config.toml
n_layer = 13
d_model = 128
n_head = 4
n_kv_head = 1
head_dim = 32
d_mlp = 512
vocab_size = 2362
activation = "squared_relu"
norm = "rmsnorm"
norm_place = "pre"
norm_eps = 1e-06
positions = "rope"
rope_base = 71500.0
rope_fraction = 1.0
qk_norm = true
attn_scale = 0.255
bias = "none"
tie_embeddings = false
parallel_block = false
extras = ["capped logits"]
init = "normal"
init_std_qkv = 0.0442
init_std_o = 0.0442
init_std_up = 0.0442
init_std_down = 0.0442
optimizer = "soap_variant"
lr = 0.0109
lr_mult_up = 1.13
beta1 = 0.95
beta2 = 0.99
lr_head = 0.00732
grad_clip = 0.5
warmup_steps = 59
schedule = "cos"
final_lr_fraction = 0.0
batch_tokens = 32768
seq_len = 1024
doc_mask = true
train_tokens = 124900000
steps = 3812
dataset = "wikipedia_en"
Each number is 128 + 32 x the weight over its row's rms, rounded and kept within 0 to 255. Layers, rows and columns count from 0. Numbers have three digits each. The size before them is the row's rms in percent of the matrix's.

# layer 7 attention output, 128x128, rms 0.574, rows 0-108, columns 0-127
109:114151109122124135124107097110113083116121154172134097124117130158149151128132196174152121148150107168079128144130178106058180108088129142107209151082168069179202126121147187230164158160139142144120161128129138113149168117143171145128129096109164110143104081119123124111067110099127107111143092170117115129104153188105135159122131131052119159125170103063112126121092039089110108116114
105:141131122120094107144108169179147145143154119102113069124080108128110101119168095155096146123157141172126116129128129120212172167157108117122137130045135081122175048066109137093193036110204145126115127146129145133153070105103121127124137135142174116142152106176155137104139099153144103116111105129136149136121141055078105109151122136147141193120189124104186177143114146082197131089102
102:145147186099098084124144129084177168150110113151110159134120144164118135132138107132139130139113177153149190039100120121145004188180159116138111179158112062104193137167153177143064117140137108116117110121165140136132131204085094106135126123109107124158132108133117121110128141118130129146089114077112193181141109108216080087116141134132117089137166133075137092116105128157127111106142
100:136081123156162149122155176135090135163104149158112117087142094105106115114152109146158142113093173068110157140146149178155110079143160071126144070129148143087056063176085162106175218160107084103163143105100133112077116135145091097145107109150144140143147134152113157103152103077111159145094193132103108103122096097138186115106165119112172125144109172187185118161103136087060109130182
071:152181124120122102187105164101156114152154096144059130126096139126146132114121113129134158156185133119103112065099143117129101176127172126085167151047127035169113149178113074069099097109179216131148136123139127121148101150112133113100188117151153114171083111118102130160127133163132119088101096158145159160089153131156082133101135155085145163145185125151108095152164173146129127080046
120:097135122131114142099121135146083154172126150141135106088114116163126154118159160101118106121188158163131208117133068179165145051158205160190183140090153115105166119186106124152051126049126178132114127104133136151111116125165108099128111106126163112148151098138110146102112155135174141085129109133067133117176102110099197100063120080094115158142127141089132085138117098178128181126075
096:115091116138150121125119164094139110102163138118144150140090156141121142099120116146142086082143211128140108155180133193189029140121099162156094127145120077212110112152068077063057152139113180105120121134127119112116098169118122137108110142138130140146084139130096157146165161124120139115090153128127097097123094067216116155162082114157113102115180059125138118163155162142091156170093
101:113155135122151103080134119135115146111132164084103152114103141166116144122154153091160138143129025170162114158135056111182153178181140087158055103159118055154182119157180169166113196200129120162095124134123116145126116118145113126144107162136112136168119104131115099113122126083105123142185092110140097161194132115106090088137158109196163101149167112079132114105087103164078077103126
085:111116100168127138133147163145137075103155131122154116122129120135139168136172169122128107145192149123145161120045150221130132187140094187124187142106125129167198111160137159218092093139225179109139150099144176100112129113105124148116124120114131147142102116127136107101112133155112095099132131147081126176114073103130102152154085140087116158125121124082130074133088055158148144060082
092:139118149119125115089086164123100164137098128127155165125130139142138164118092162134112096113090104094102126119106037131191092097255150186135116139167076202090200109095127144211120102084119140133147139130129138166140085132145088114112146140119118160110145090143120108132081143155145132124127142119117143138201141080162167033126120127123112085152084157096114128133143082112153167141146
101:114115159078106146124075126079167144132117139187099126137120121138075111118141099120128080115154103112142075141101125033151110212157108142153149115152119118086093000098124158065131117119128161125138104159128146126181123126082098148139108088128139128130148145174142136128160124145148129124151151124188129111132200108180072098137135113081157123156145153150226143144090176132132156122084
097:135097115178139102140115153130134100143174138142113130132155134124139148146110111135164134159131161152114203197109132122156055156125120189157198142140145163147146069184203099080064176197211110100139143074100145110136114152121117151123103086135122127124117144133105102134131133118091084116118131146065079155129130091173112145108065107081125117109089104110154076077152168171089090074147
105:102091129161108090117143141110158099139117139170135132114136137141103173154104126158097106143107083099133119173049145139086128195068099144150218093132062145142144132191194116121154017097111119158143118130128165125121148119085159120115122082131123162120114137142102096141122124173142122134175159117113114188123115134147076186140109101053144117162110120112147068067153128091200159123147
101:151121112119154156113153083096126147138148175141095073145070123135118145106150136166150137151098127110105115156113190169166098100128147129190131061101191025123158166083114136097155146085160004120141140133117139108099135147146143127124108128146133103161145105104151152117137105119144110179116151159138078116101100137160144099123134080119195169086213137107108142151095146099129142099210
124:130098127145122153138134179146123144117101067160119160104112144153161132100135100117132134149126085096117150096168156206195165123128042057060155100165144128191153205123115109028138128094159106149136153122137100116115103126134111154159169102136095131139104104115121140135178122110139121135156162127101154097109078052083133127188178182098141102125135090101066126145132199131124146102133
093:149134120131128187106154163076168114106073094153127168101199117140160121148125145104174098169099143112175154131134078145236078132137145101080168180194137198179104102129147124215098145139153113134134117108124102158108094167124126137156131110107113105097110130121139103127072139118131121124112129108128136103146115040171101100121157172081117068146061102122131119114137079155092140098169
094:164152079111109144075138078123142084123112122165084143205101132123108115139080109120120135145143195185079084126185098128148162086083140120151166061157197103144204127162140066083123136141153150075089171158138090147124143131150149144144126090145094091150139103132130113177141142141123117131082081171159133088173120136103130173118149120087197109046151120086128103119172163128132120097110
095:125137106108083148152137093100103116095111131113143190166104154147128133111121166111101118112116072110080093095101205145129092086126039115103204194191127058216130147125146097140125115123137050147106168153151139106125155155160131161132129112105089143152095121114129114140127145132127118172150138161139169137079124142178161139198157151093096063098176066119123126119152100144145144146184
106:166111157091158132115132146164124117150165130139165150120169164144128126140153102135130119142127182132173075208123092115215167087112179158202181187178204198113178114159136194170150118136108113108125110161083140149125091124154121106114083110099095092104115096126108138095130101132122135118066144102168072136140140088073162152095099107093085098093071127093132120104081119122140123137149
110:124125092161137096115142128095106112143111098110117108154114128075073130143155103115098124099114052113117181159117159198123093127085192119145095093141157143096034082166123207115145065113073054141123156110121139119103108148129154104140117138151113127115140165159109139092133132154127149154183137139072110150116083137165145156080149142161141123092133142230175109115073146131181149170172
105:110159105160105102113107117139147143141118164142156146164146141103098143135124119139065148153124066162060180092102198128116183111226106112128165192160166153156046081108113119134178066098191132152104162108148118112108146099123083125126118097107104099100127147141121133132136103162135092116163097159084170166102159133084128077126148116098069104093105098195183134135142132102181146087135
115:131146144140134124125136119123121112118136146112141122132090170134146115119139123128144067131123082223144167101120141146114175106100115057137101118184126027137176152089198187047154170038067150151096114098133130136113122127143146135153122152133115110167098113119138119117155139112176155113155067107110151131116106133097138158134168114144116093138203113098095154082082178109097212160131
101:151167137100120088172117086127150134122095119100080138103120142157108114064117181110129146096099204184136139127092110136097121146084143092122113088086107102130168083067084139221170157163020097100116108139116151128107155138129149124148143129149133143141132094152165164130072124102124178136079061109137139164114138155132097147132155135151172146151146108100162159184130052114116103201155
111:126139144117119104090167102166152138136112106172129118148139100145143081125096118138153159118099171124154093122013055184105206071091126127082233083119160173167163120118099139078136120097110090100122120151143176169090141088132115126134146074142125122123117116115155152135150129124139135150117126104143146201195084154074153164127131162051162132089088122112140156141137164116119123153152
109:062127151105079132148122157085122135123141141160064088149165122102141108133144139118133119116124053086144158103114143142210053180174072141179183135089161169113188187092079130166096132204092127171133096132146131121138090152108104161119113092146157113109140140108151136120103130126117142129207146104136180130124135067191087109153106097086160177100088132104096157159123104153129100152129
106:136118135113176104082139086140116142113112152124162093133147104141125148115126098129115139125140216104148057177090109063086167096153071087180170238098147115087140137139054112065094084116160104099136120154082141151130154112155134146148099114092145103124152118120130156132155144128120112138083139102176079158168154166105148087167149094101043169126122161120124106170145183141176135111127
101:128148116146142153100139143110117121109145084122112128101139142085116130175136106153104079152128114151145186166119074129140103192129066243054146109175060152122065115131185191125116071060095153125098111099125123153136094143113146134090160120123110157094119159132130080121146114152161138111133105132098098109162109121145098119185047192125149108167123121166143114084082137121174188135120
087:144063124141149120178144142131110123128112094040195119113134098126123130179175137072121157143113102120123087138084187207160086126124101141111095223136135196098134129093161159174078082131116101106150149139102147083094114145140117144145143190067143142102154126135120098106115167152103128130152168109133118159072093084140128137133127157173042132133083166128127160086089103178150116122147
104:150089111160141125068121142162179087149124089120164138157124100158125083112120140101146134130115132049080173107164097107161190196133088172131108196134174088121119128060043111125129168200126094115183150084141119149123122082099137150111152135075122101158153121116161153135135132111093127142125184166091135111180161096087060142121112156142092113084156142117131178188141123145094091137148
097:129116080161089103061115106140159140148099108137132128130111088123102138145111115142129117086142086131036199050109032126086120174117153145099134114133109065073148109128176099084181151125072146161127174088169151169113159128115126112127142120125118122152141116155116109135132117107133150106142130210075195142209154144119078126112131152125137131144170183123146120096169158094125139193114
088:119135145141090112100115121117132112091116126128136124181125103109157156151119140127112116128149179077190122000108065147133109110198108086171054033146138138089108148126153150196132164134095120097131082138209139152137120113150117133163124134152133124121157121116141102116094121126113140128105151104124211152182122141153141088180155098176194114093119156153088104099113094115122120149132
103:121102097124151165102162149137131133087134119133202088124122100102133097147148128166131122094111140126116114149123132126123170153149000145176132228095106083072068115080104105171108117123031126138132144135109123143110127130117135184126115130070140147157154170120152128134103115128128161139123144157136115115124115110090111113221120107113046171141147179161120185137127099137140150205141
095:077143164136106102118103173072084087125165110139124119164134131071154097113138120135151134104136098147163127164110173078167034088103208161102176154173185110109071122013152148167140141119123104180110117129124128113161090178165144100109141099139126109134124148123187140121124132133129144119154122090121117163101160099199163148086091148096113114081143141181113199131115097110108132145145
095:129127140127171096143126183123126142112099109099081138105165158134147152111152131131123135093150091123137078132088153195201173129130097057098072019139132194187087136143136168121098148104086170128128142136093158107109109099126095136165133163197110132107103134113128147104148137156135160100160131093162107166108096050117118122168173150179193128119055082152117100124108124124093147153083
097:153183151165108095129132192138127117119144123149120139139194123151140138126100147159110147095169069120189183125056129162153164085116120143110156125204134198146223231113118101093129080127103103155117109090143152126117096108151130147086136122133115121086121081109115127159126115147133154129140090070088139196128125071111140141141124126100142079119049133081063132149159127112151110153111
099:140156132111140100133110116138118140109140091143122105122150089068143130155118099168125153101187121129149107145094194091116074125175076057076081151131123145029015206085136125114152151115081129128133126140125162119153120155138129169150162149107115133098171174101143110126131127115130148113123118130148102169077152148151133085160160163143129132139117197227065150115141160096124111165112
114:123172137172134132134119096132174130084124124129096124139133102165168105148127132122146097195131128200135215149139134189082115196113065130103095038109079111046160131089146093143158141081181149129087126088134125131103153123097108164135140125173141138137159121116143098145115106115144097115146066111069111124118104165126073120172129125158198153162145191075102161123135133131126169071115
107:063102090124147123154148127144120145146135125114142128162117134071115137122102126147101113102156052095117100155066214211139169172138184101088126097163152167120092123178081014118065142064127144166151139136127152087096125096110138100137160131128106124100140138143107126162122149131158138126200156145138105151064063129102111102105140150135141127100118122186127107150198144153146170129116
093:101059118137191133140167104117122122134158148128139113117073149098127147098124143131104146124120131000054165155122130120092070142093131146135148112154100105137111224139036181129111120167139133112204156104102142098113151145131149124115118128140113153146127139099113143096128155137105136110151231169113088120123121163183127134112096128120134150143165111154082118202107126124141091140145
091:097119123129085108130137135111103101099162154112153192169124122144147103116109138091123134066183064088099087099117097071126099068172086144077136197129139123121161193009148121181124107116160160138125162151163135130139123121163094160128137127089122151109129089099183109125105142133127136139185153147147164151144159130155188116171096152141076098098138138107089207132145094151161117141068
101:164149119115132101115080098136089099076127127121094167149164104114158114148081146141143121127147151118124165085077153091015137124041043159159107083160125200156128191118124059094143126108103170107121131130138146116177187132144166157137117151153091096086121138096127126167148115123142141110105132129122158174116151200101140188189104116127164121135078129131078141122184145110124127142092
100:096109141116144138137104182147091108120126154117124162114076119106083116103126120101121139105134053071155122120110084102157089079066069160183130158186098088067169053064068073109165072150110114169175116140118139143144098135147159140117105134106100145161151132158181147146148118149122142115183164116126124132140150098146177164171112083141119080160172162100196162174153141122169106154140
079:142104184128113181161204099153182140174147103172158120124155139164132164076156116125185065120101079107142109120094155145124138190157169132088135217092151108109136117159148176177152223115077080137144116128129140112086132107098139108128144121105143111140132099153105135101115126091127167143157147099136144111101095148115059082077122154094079150138134129119124101149079104126054164165179
087:129168082125154160115145099085137171158104105073179081164171123101138149114147126161081141132163134127057080156158117104109141168138202138078089145105126188144094147150122210151187098149151207127104171163123122145134141118102078083120152156115127109081133155129107120111116093132112129113125117181149093067141151141132109126076134160184092182113096111158130114128066117094170118123048
112:115141115128122170069110111139067159095095158084109145121098157130112140157147140141113158094135110104182141133147067140121166087205113076163042079118183100224123108124197148157118142193095068128130113116135119171122158128153114149150123175146123111127097124132120090124109137136109128135149144111121128088177121146098184071152178095187156117108176061129147127083102111125120084170164
111:107141106126148153145129101090134159131137149162151098151164167100164166106136119179120093114117080158132155143111153106069097151231103177120168178071198156202035178132128163077159174106088142159104126114101151103143154144122093148112121112125160107118106157079129123119140122109139141125148121149114123107115138175166115048145113133088076157088087078186084104144095163091120151150121
086:133143122172126117089109113143135129155125171177148101094128165140123117075117171118102125169147109181166169090114108080109101125157104157191133167137103093161125099149032100112046055113225123143114130094145130138154137115116100115118065103127141106151109124128147198117133164150146096128128082112091164137153149154136121120113117085098080131159141084126149099191168100185188143057115
106:125105143153090117123102127137165146128119152127141176168109116079108125114138106103105119149091168103171187051091151064161157157139099095140162082169205093136140114113109253139083097077166093136156091090163130119146102126111127143134119111149112089150124130161121127071122153151138110162095163108079186161122177128105096108137134103111133068070163122155130133147063142164153167093173
114:110140117095108150133144159136115136111089172155139097132134170104146136139087135148140097139111106153000070086136124159198144101134093064205169128117113161151119131091153106167159226097108172134107180145150131129105110126136128155173087102119123135115115147103147119147106094086143113107144109206184164096112093082113152105149179080084122159142106093142118145106166114102076173136124
110:129136106160135118096161102140086120100143133115141119130105102129110072126141081101147139117119198122130186083042063187080108040195063152138169178132063126098141096124093147155054166092151111100118133102143147168079147118160097149106128107107128151147129134145150139128135174100141109134096127137083160180170086161128211105178110122119106131147120165114163147150104135186105146133149
093:137169114106103117143106107129127109121092114125117105121121131134118126119115189154138111165055189130062149071157148149171160143098092142117165167103100123133091104127112123255082137068156027108130179148134125125137103103129147146135124124139155152120142128143122160140051158130147136190090110172122172126104121116110112133161139129101110165146148111162143127130137037114115144085226
113:140134074164153118114141107095118106126101155135130104153101152106127114149123117119117113141144165130040137094080113168123033031139181119159122049118110055159079109105153036114081093097158142108142175118133143161120106168153142099140105133142128115149105174134157115160141146131145120112110115189103138157137109150208189136098149099116165158128180103155152153095185142148133157093112
088:115137158107130189116170121127117147173182117151127147137132119095090127153096088144109111105097119105116209166192076101068135108209170155111100116173151109068114104134202155137033068103074112117147126099115093136132164122132097095122164118143105117119165126154128095111142177166135168128146145125096101054169118159121149078093082132134129094111150145160154135072127153161165151166167
106:152134134136163115113124083097112124127117138131113090104125121158141137103144116134137109091153134088137194192101121093036057100158118150105140129118132137115187165112083117081190127027028181123145108108095120123132167160152119129127136106133145121145123103122133160133158096123175193113114145108085082151146154197177153127128105131126128157148109146079113135151118160090123196209078
110:157168150168091123131173087111152122106084163128165142140134155121124104151140099112131162110148135203146195086090201173154083144128111086198111160161161133207144143143104142038095128204114138112102123090143129108095128147105129145152094130090100099129083129131141139111154149120110130116124057092088171161088081136172106140145169069133090109107118077126129123124123198151127062151107
099:127139115146071145184087127119114131104094118082140124077129164119151102148158150130084131121152153116135149051127140098137138168132092110033156139102069140207095127062099158230182158084163142140142132104169141115146113148115151152131159140125147149123096140125155141105078114116136129115113134120120197111098168126119117107158147196121095144196115051162122179139100061097138152102103
103:148137153087114145107148082160127144120129127104147099124120131142147110137123132119101131136104109111084030129212175086082191101135085121097141159038125143139203126043138081142022093171168133120123139185128096136139145104113119145134140136130156133112120092119157114132121162154120121127133126141190132070125142189087154119147133137130084194119122114104129191124177108183157101105138
078:148101126145154120146125122131160084141131158104123070136122076156115089164140126119206116184139114082125087113129145190165114139152185122228087133082156172039128130041148081131125164077153110129124130135107119143114090123113127099132080139143160126113150153129171097158123114089150118140130179122153136128104116114125104126093130050160113171097108209094132190099144128144073172082133
108:106139108111097132176073156111103087121145116105123073117132106147130153165109094083098109145079123168149094116091200162149100112126144088145127141114148104147184134208204045084117056074160088130103120153140149099165086126130115117143122139142149120124113103128097086173146136160183147169143098133153142157078134110153156166123139120153128168113149134089131061071182168174185164095172
089:132121095100152111117138128176150134088126131112100158136138098087157127117122124139118171159140087141139047095093104160151190156139101106235133081154109076101052195184153113186137108211112109156141109154126151155097122115137146167110072137137096114156137169115080129131106124124081105130157112153192141147145122104067086111157129080129178113139141159186081115106147089110144068135137
088:126088173091080181148140120117125163106094111156150154106106122183141153106141125139111121090117165069201067091134156139122132168105016092192158084181125115061176122177174112085098090094160115133174077159143127119087147118116154176147103112138109141132137079139107110143157133144113131133094174075167168087107131124142110104206165098113146083140143153091123092122124141136160159131136
104:118152130128127145146164153114089115134135058100095108138099117144131150101119137139135166061146170193157149104110120098084147065118138084023126137059168090178156087147118046151087186169095183103095131128144132119125131140151122125151183135138177116140098114131121129128124131126094154097108077106107130135122126145117190141103148222142144167102162115110137108155198104129086080173096
081:141165142129142145175082114100153126140170150133109127128156120162138107113179129097172130110139173194155199132136135058158183158081153159183135116138198143157128189124134230121117208073107125092084119081126153114186116121126147140126110135134137120123104127083158146068112146104144139144102080123097115100091175123120092143098090095126147106100110137107077135109040145150073151146116
096:118162145139126160136183123122087107110111143149133135076143118094159161154134169135153170127160148192181166179153180170145119073166065062155157096161022104083113130164137108171131126162158097132085100123114128120106107133152112163159116118137098200126139156119115121146115127108109122112111082097097086098087059140143179131160175103098148096207148160154115074113136072121119092103134
088:120143110093148145146093173167060153104141111144104118093107104096131137155133135146103145145148145165138077111073141082166126038181083139090175143088121101144065084108210166060145142183137193120083166150145163105173099126155090140122137124130147160131130171138119090128138116137098120086118123120167098157120172081116218084170127150106143139146148126180144141075113157104120097099087
069:138127123100133088108123118121172104131116168131119128102103139112132071119118120105206133124167143085144076037098106137083123166150114089146169095121072101204119118064173134095058181141110157128156125159135152104100195138102096171142106115118134191139121143078175138116138163111121113097094150153174177173148127170129086142121180127097155134163157094138141210113130164172072108129093
084:156142086165196111115096127102148157132038127098132184144132154141102089142107143104112120112159155143099163183120105107156065161149160080187157134160123114153155168076225147210198137118162089113131137105099133132144126162123118133175108111136102131146114121112139063134087106127141100142099101157099068148122155120162112093084203099121132086138154111083121192076128097110147119132139
103:109123141148119164155103140165108114126166122129177144144121161149148112147125090135104090099140118111159161150146192098155158139081149134147158164198152070228183180062199139105151088115111034142140101102117109103159116099117154119112109127096105113156067107109153088120148120144140148168140138109097118100070153104085140153110110126106098083116175064085072174089126158110167152159157
084:166108117162147131139119114141118122080115144134144115146072098145145157137135163163079127121152178112142142193024105135126146144104071103221172140174150091065173155201131120093188069089115153107116144135089173136129124122131143142135094098124091116149152101125103109125150114155120137120092164111097081179158129134111127151189150082101098107104171169094111067128135124055187152132109
089:121088096150130133112145160116108115119132102106113104161111168119145097164073154139132120090144167094187165138105059166145118161153064138061161103081103092222171109108159133126222149098070176111146106114109139164112093129124147166109179132164156139124072126135129107153140103120138158118122167117098125142174090110155127112177125159119145182100173053113132150091140108069111147187081
114:099161136152153193100117141127130126094093067144110159110164119083084120132139152096116128105135088206138164179175106172119143110166127125127175112155081149122147021123140201155045065115130130156092127105124076124124125109125109124127158092137120155123142136159135117111108175162148149129157065116101075078172110130120134111155152150099148087166086127136221133129079101184165122135117
104:109128107173077143131091113159132126123118127073154130146109115107156139145135091150113132119137107156135209084160110044113159165164083102188079199169133081108126185226184170124125144127117093132098140094161096131177122102097099141142111164088098111146135128123075113099122125137143148131171135128046158104138183154094101129149132091187078117110170144141089061089101151116114122135136
098:101131192139145133184119130150096155076140141128140124089120155169110151096119153172150133098108090143216190122137167158068165121128110141160119110178089189135110084217058104145195141169109097141139086112135133096126154079146128133111114120109107149106136104157097157134116105120103149135175117053090123118069119162105146115167133118132139103173105094120156061186141116053112114154164
097:150078126081108118148146160144128149139145147126130155097122105120133131155140088127124146112105142068091081041139079190141145157115134106163121104103108129144118128092217241041206168125112133126160129151179146151102123116113147123123120144129149114157123136145147084084165116085106147138107183140177177126151083095108100113115127080137146114162118129125123145070065204075115146141147
102:103117114126140093146153126139147114163088176151104135148158114121148106133152143085155110118146121151137154120086189134120173122109170064209177167102166166096053156094185092155101125054042200128134144117134160094113125106124112110176072103123130136107138156095158130125114147146164159094145120136122115174076101150091121147097177062099111145096082158165099157087132117172116177169089
102:130114159084105168093116173166141099095131141131106164151128105114135127158109151158137106074142112070124060043180165134141226104138139140203106055166133125139091098134140075155093211042129136130146118153162105118120125088132134137126105132156132120127125154148126109156138113104153122122142167130178173083127127097062125139146128086145186081107110149160136138106166099137076192159115
099:102131083124125135153081128123120116121110108110083144118136163143134139108169164098145085161121085084088117058167158122090169070131127135111100039163194155113125153134075217154168163056185193156137159133162117107154119106170129113114137146162111106128129136118131138095117108116170097111169154159137165104110148152102152115135132150155210119091101106121109118172054102123095187074100
100:120120172127159149103132107129138132129155095123139137118094125118127078147110114137168118167089048173151136200060146074157188140194075172106157158177094020135096121092117130196137166091182077156116114123088152143170109085097099141121140111118090141180118153129168140127104131110148096153177123109125072159138144134101135086143099170118115101146195114130141169113132105119085144093166
083:181153169125107121086158137129168107157130152141132149162158127135142126164129121114146153158111182087217091098135102192214180189108189140190125107181208192120121133154152153088120138125135123071148100145134115130093092122102134099140103112149078118096135122101135124132139145145111098131066143075139150139176065099097064156085127093141127106057068133130120109083112147138113123110130
110:140099104107126126172130173126118110150130122104122173097085113121152162092094127158119146105173178096109069171082161075144115135024163089093163140158086050044129175182111122073164129160134164103134134164099146101142106124129174121132137122113108157158154132108090138140156117139102124095095162140153110139078157094139117194088135163124131089175196189121095083151149159092124118139087
126:133140115106088126180128121110107122100144149134131140167117133155118147109196153114105154118125219157083104119060237160135074082101041176156134148123155130089140097119119218190095113139113122089122144144157150066097131152145137175104116133117125097135141117139122137091102143132110134148075094160144144173055121121172155154174099103115113119096126138123155128139041084153140117141132
121:129154151076131078127093123146111120124181114107115151144118160138141115094139082116145114146121106141145080131020093079095158078148122193063120082156157109170115125141092157091153221131208088131110114171125165144151131112147126124078142138153108110137104122119126163119148102088128084142145104105165128215144182151090172115146075182140155105103138086129129120162102164132075128074152
102:112105088114132145183154171087117172155158107097143137120118137142112137156139096130133116127103133141035156095173177124157041127177111183153086116133114134050173088043076080088133139064146111140121168119136119082137095164148100132092139161122115133137132099150133136135132149133136138117129134186128141092082106079200112087109072114163127117141131178106182174140153189117111180104151
113:131109145119175138124085105137121107124066107121143122129102117118098148122107138105132084150162115070192125188171135088081120127128126004083124121144158058106073065167111097179077131083154159134159095133088121129154137146138151140191141135126130108150132138159101149140104151144155118108136167087131074095114176175119130123117231171125140139107181153170180110121149117163132163099105
107:100142093135115152139137143125158132090080090168119100138122100166092162119137095105151127121135065153046087146162127149159131147069132073066183170102153102133179080200092157064120188139082147160121151152129099131113089129111147128160167102125141113138133105153094138107168138113133164135186101202148124104123126117125099155149185168078096166113144137068170067158100180140075118152114
093:153098139132152101134166151145114122121131115118138100151060154092136108114171123150095137185108190160185136091075137157113111067091082137104117083168086061132053176138152225111207093089165171118130102119147152132126132133156144159135135144134110144166120166106117125094128090161129114115079131089130143188123097122131164148158121145144141133127208104183112144127052161081155126082107
093:123176165135122139120113127151109100140130152139125120098141130146131102135169147121129105175157143165176098087146080157143115150082125180215058054136025167040168112111138093164129132044132175136114113158140114137121109113125128143094102145140143172104153129130136118130109142113185137106114079078130152108156106130118134178111106077163180129207092187071148150119130103119127162099100
098:149144170107123140101145156157114136150141126168110083127101167120112115135130112161061118151108143127150103108143066106160147138141141168185143099099186109199171040029084038091131062099127140117122088147121104156116104122130113106110114105136151106143087107145179145176154116157145144133098122111156154123176129091108141116107122106094177162100143079114196185140169152118207145107132
097:157139107132141126126201101147179125134156094124126164164102124138121116096097112105134139141151142116082137113166165255133185184143137192029166107156173139150158132131099097136134107106139164126134139130136110130061133109088133133099161124119102086126110119149136145142129121124123118099098118156129132103098008139095078122100069205094161089086140117114115136168160140143131134123088
094:125092146146129119166117151143149122157112128184088147086129136127140102121135155085162151120127123090100153102122186082077196092048179062153211152173075200107141126068096148176106174152086092124139133121131127089133136106137159099142115075126108176106113127119161128142126151103112134138134166129086134141076165168089133181093183124062133098156092141125136173153106086149078099160161
108:154126137106126150121121133122106105119141159137140119152108136105147161131119160102152077116080174089082099113165141092127143158128081135148155150122153099165077130228149113144029216060142028122137132138142106123140118139123158145136122120121152110128087151117091113136118174094151131164078148152157138100125142126128114136161112092107115126099147109175116050114147090192063187122212
106:153120082164182159115158098142124137166096147131111159145157119123139070137127124131126125147092108133104164194171121123131192152132153133187120102152141203182121115000145175150078088161140127115142119099075114134099133118117159142130102123132123112067121135137183096112130147130128085135134114178093057075131118162096134087079155088125159110113092094132127225124089100147154101120151
114:130154122116150142131121135112146150133118125119088164177108108122148110093125102119142168093137068147096127176146094072126100131205089212119120102170174099035141184117058068113087191149048124137118136140104102145129126150121110147096133122153095085126158134090144168140139157099123149122168103151133094111147164115157115069147088127136151094085160194128086133185163141153081099194131
105:142118166108147117100137115160171137101119139072153163141094133134095108167102134086120130131157146151165109227141161148161169188171096103119116109137153078192133109079224103063100096122157208103116113138092104128132116102102100134127119138121101111148108126134174088162143140136144115076122118082147057138119100120101066114168142141163120122100169095113174160047152168157153129108075
095:121134182113154148142139157139113130109115121201099102136136105137104093094163141159113164115129102178146098253215125145121159156088099118079222097143135123108112098131087201137137076140162148136109112147075090123116125123120139142154145071151125142121138125133163169089128102149114124115142101099144040074124134119093117140144144165053165123136135162136150137181072103107180110115121
088:106130136163124141156110122128173164111107163154111125117147155181124139147120190142139167140166049128117133104119139141140112214200072182201130178099175073149133132110190112225147134190137155160140143105145125114127141127085097156123086120122133128145126113123138104127078116117088117096180122123100143124110127118134057063166111065107118150111158100089120130095135060115132061112098
111:156099137111129139124139127112117116120100112139171145148098103131074124144162148123137122113178208064173060148109129153155142094152092109080191182126177121122129083079149213135122125065124232084150109143135123112116136115143096131141153106101118105140149122162148116088113138124149123060079176089183112130137113106133144130149139157086073125089150139132187158115065110128124178143049
100:105118141149111121155091164122117127080099134123103110146139086115086127144131109129116150100123132067103131100126151151165186150148000113157119080064147168029143120132171165055139149130078123135146124105133119115144090111121140189122137138154174131111168117153125102109159138110114155122136158141133152128104124088103126121237166104133165157099094209147157124102105173114116123173138
075:146142138135180179144134106138099114150106106152134117137105101157120142112119122125146173118073142094169123173213096147132135076178060126097101146169085178100133121118111088163127118221013036107151137141097089138100162141141106148129141118129088144122168106146100155140118113122109183162138131100125060068157113131116154131140132151147093098138116152109131137146153110137124070192191
092:080163136120116126083138109110127136134117127140095131098129141111153145131170108074127105160103022105160094120089029140094170124116130048077129145100170096142099198167168208136111082110129106183132122141112145182105144133131152137165135112119146115139134132079116118093151137135138107139222126105160144163190131169107130123124185172134139155128153116148089096102051133170148141109153
102:149118154133081184104115137094126114125117085151173152123155117109148131176118117117130122123134203101163165061211118085130087129196110136071125205176104131137078201133165062123065120149164177101137101099157079148142124148126111145128152125073095133124136146104133104156120159112108117104078139102110175069155172124159129099136137178115070106140103126173071123083178146151146126113097
096:161101115150152117128120124110115128144120126148113128065143197147144132143134110141148135152120153000133121177144115107158092154148090136108179146136101160187137196061165159087172173177028115114178120120107143140153087150123118139121139104112110152116088117119150105122146121101125175134100222136118084116131144132157131126138123136088136118177100052121086157104109153096085103161149
104:117111164149152136120101178119121133150108114094113105154104193137123087091110132156129146113148166104174124103128083176170058178122201088098099170085096105213143191113049150170155090157171199113121094115130103137108099151128133105154137137114150144135078118105155152133127114142093102105120159101128138129153118083178107119080158157176118162121157053109105158201123100096158094109079
080:136151096133135200125140110150108073140110066149127100137098086164109140143157138125110125147120114099135147118136115137117171221062121031073106124120187140066192156097096182187173122155205132137127129126123115134110126114091167127163184125129138105147164085120126144089100118151136116132136133145121140066143118154101096198117182159129137149091146175071117159143093103097135117057126
089:126079081146150130107122144096081106119124111089118116125143077139115104164133108108140152141108159058058155159168164093131096098090110114161105055142148143073183164083213210108161149140176096109163197124096134115145134137145125142122123157150122131097169109089149079086126111121133105149119203156110105093125156106171171169128131128147164136116109181093122179071085156119104095082154
106:097094135127142112121157086174100199124154137144097124123089119140142108146120142111111136119118082077168149163050072147114137063234095170114162069135122136120165171129182048136078081090135125139172108116124152130110138123146067147136136115160130142123150103098128115150117145158145128144168177108120091183174106155096174036145093125108178105133154128099104145092181112164153144123120
064:146168190172157099092110132125123128161145184090133086096061105138128096139165120108156125145150045152174147173144140088106081198088194183120202122156144102106140169110131149108173132111020132136125095090094140120121145183113167134104101109134121156155158101093156111078130151100129133111159089099089106147128175151163106141085123122083160135138183162127070160136111144108149126154123
107:136103126143119140114139104102124158128064115120136157147123152191123117111113133145147104145124076084140155110168168152079061127136122053145095124140137152116215121078079096088254151045112117136139108131146105132113144154129105119177133130118114118114118094130167134161129085109161135135159171117105146097110115161177135118126210124151135105115125126042130158175154147053119191125134
092:171113133188132179140105166173122090090194135138093131145122134125107144156084141175088138093140151162089188127179137124153113155047086226147166084161129126100124087166095132156218100139145117106117138084119125119154085113104169144067128121157144131122123126126126108138124096154131147123093121151069131073116139105099120187171048125097175090118126151127158103148156109063159106131144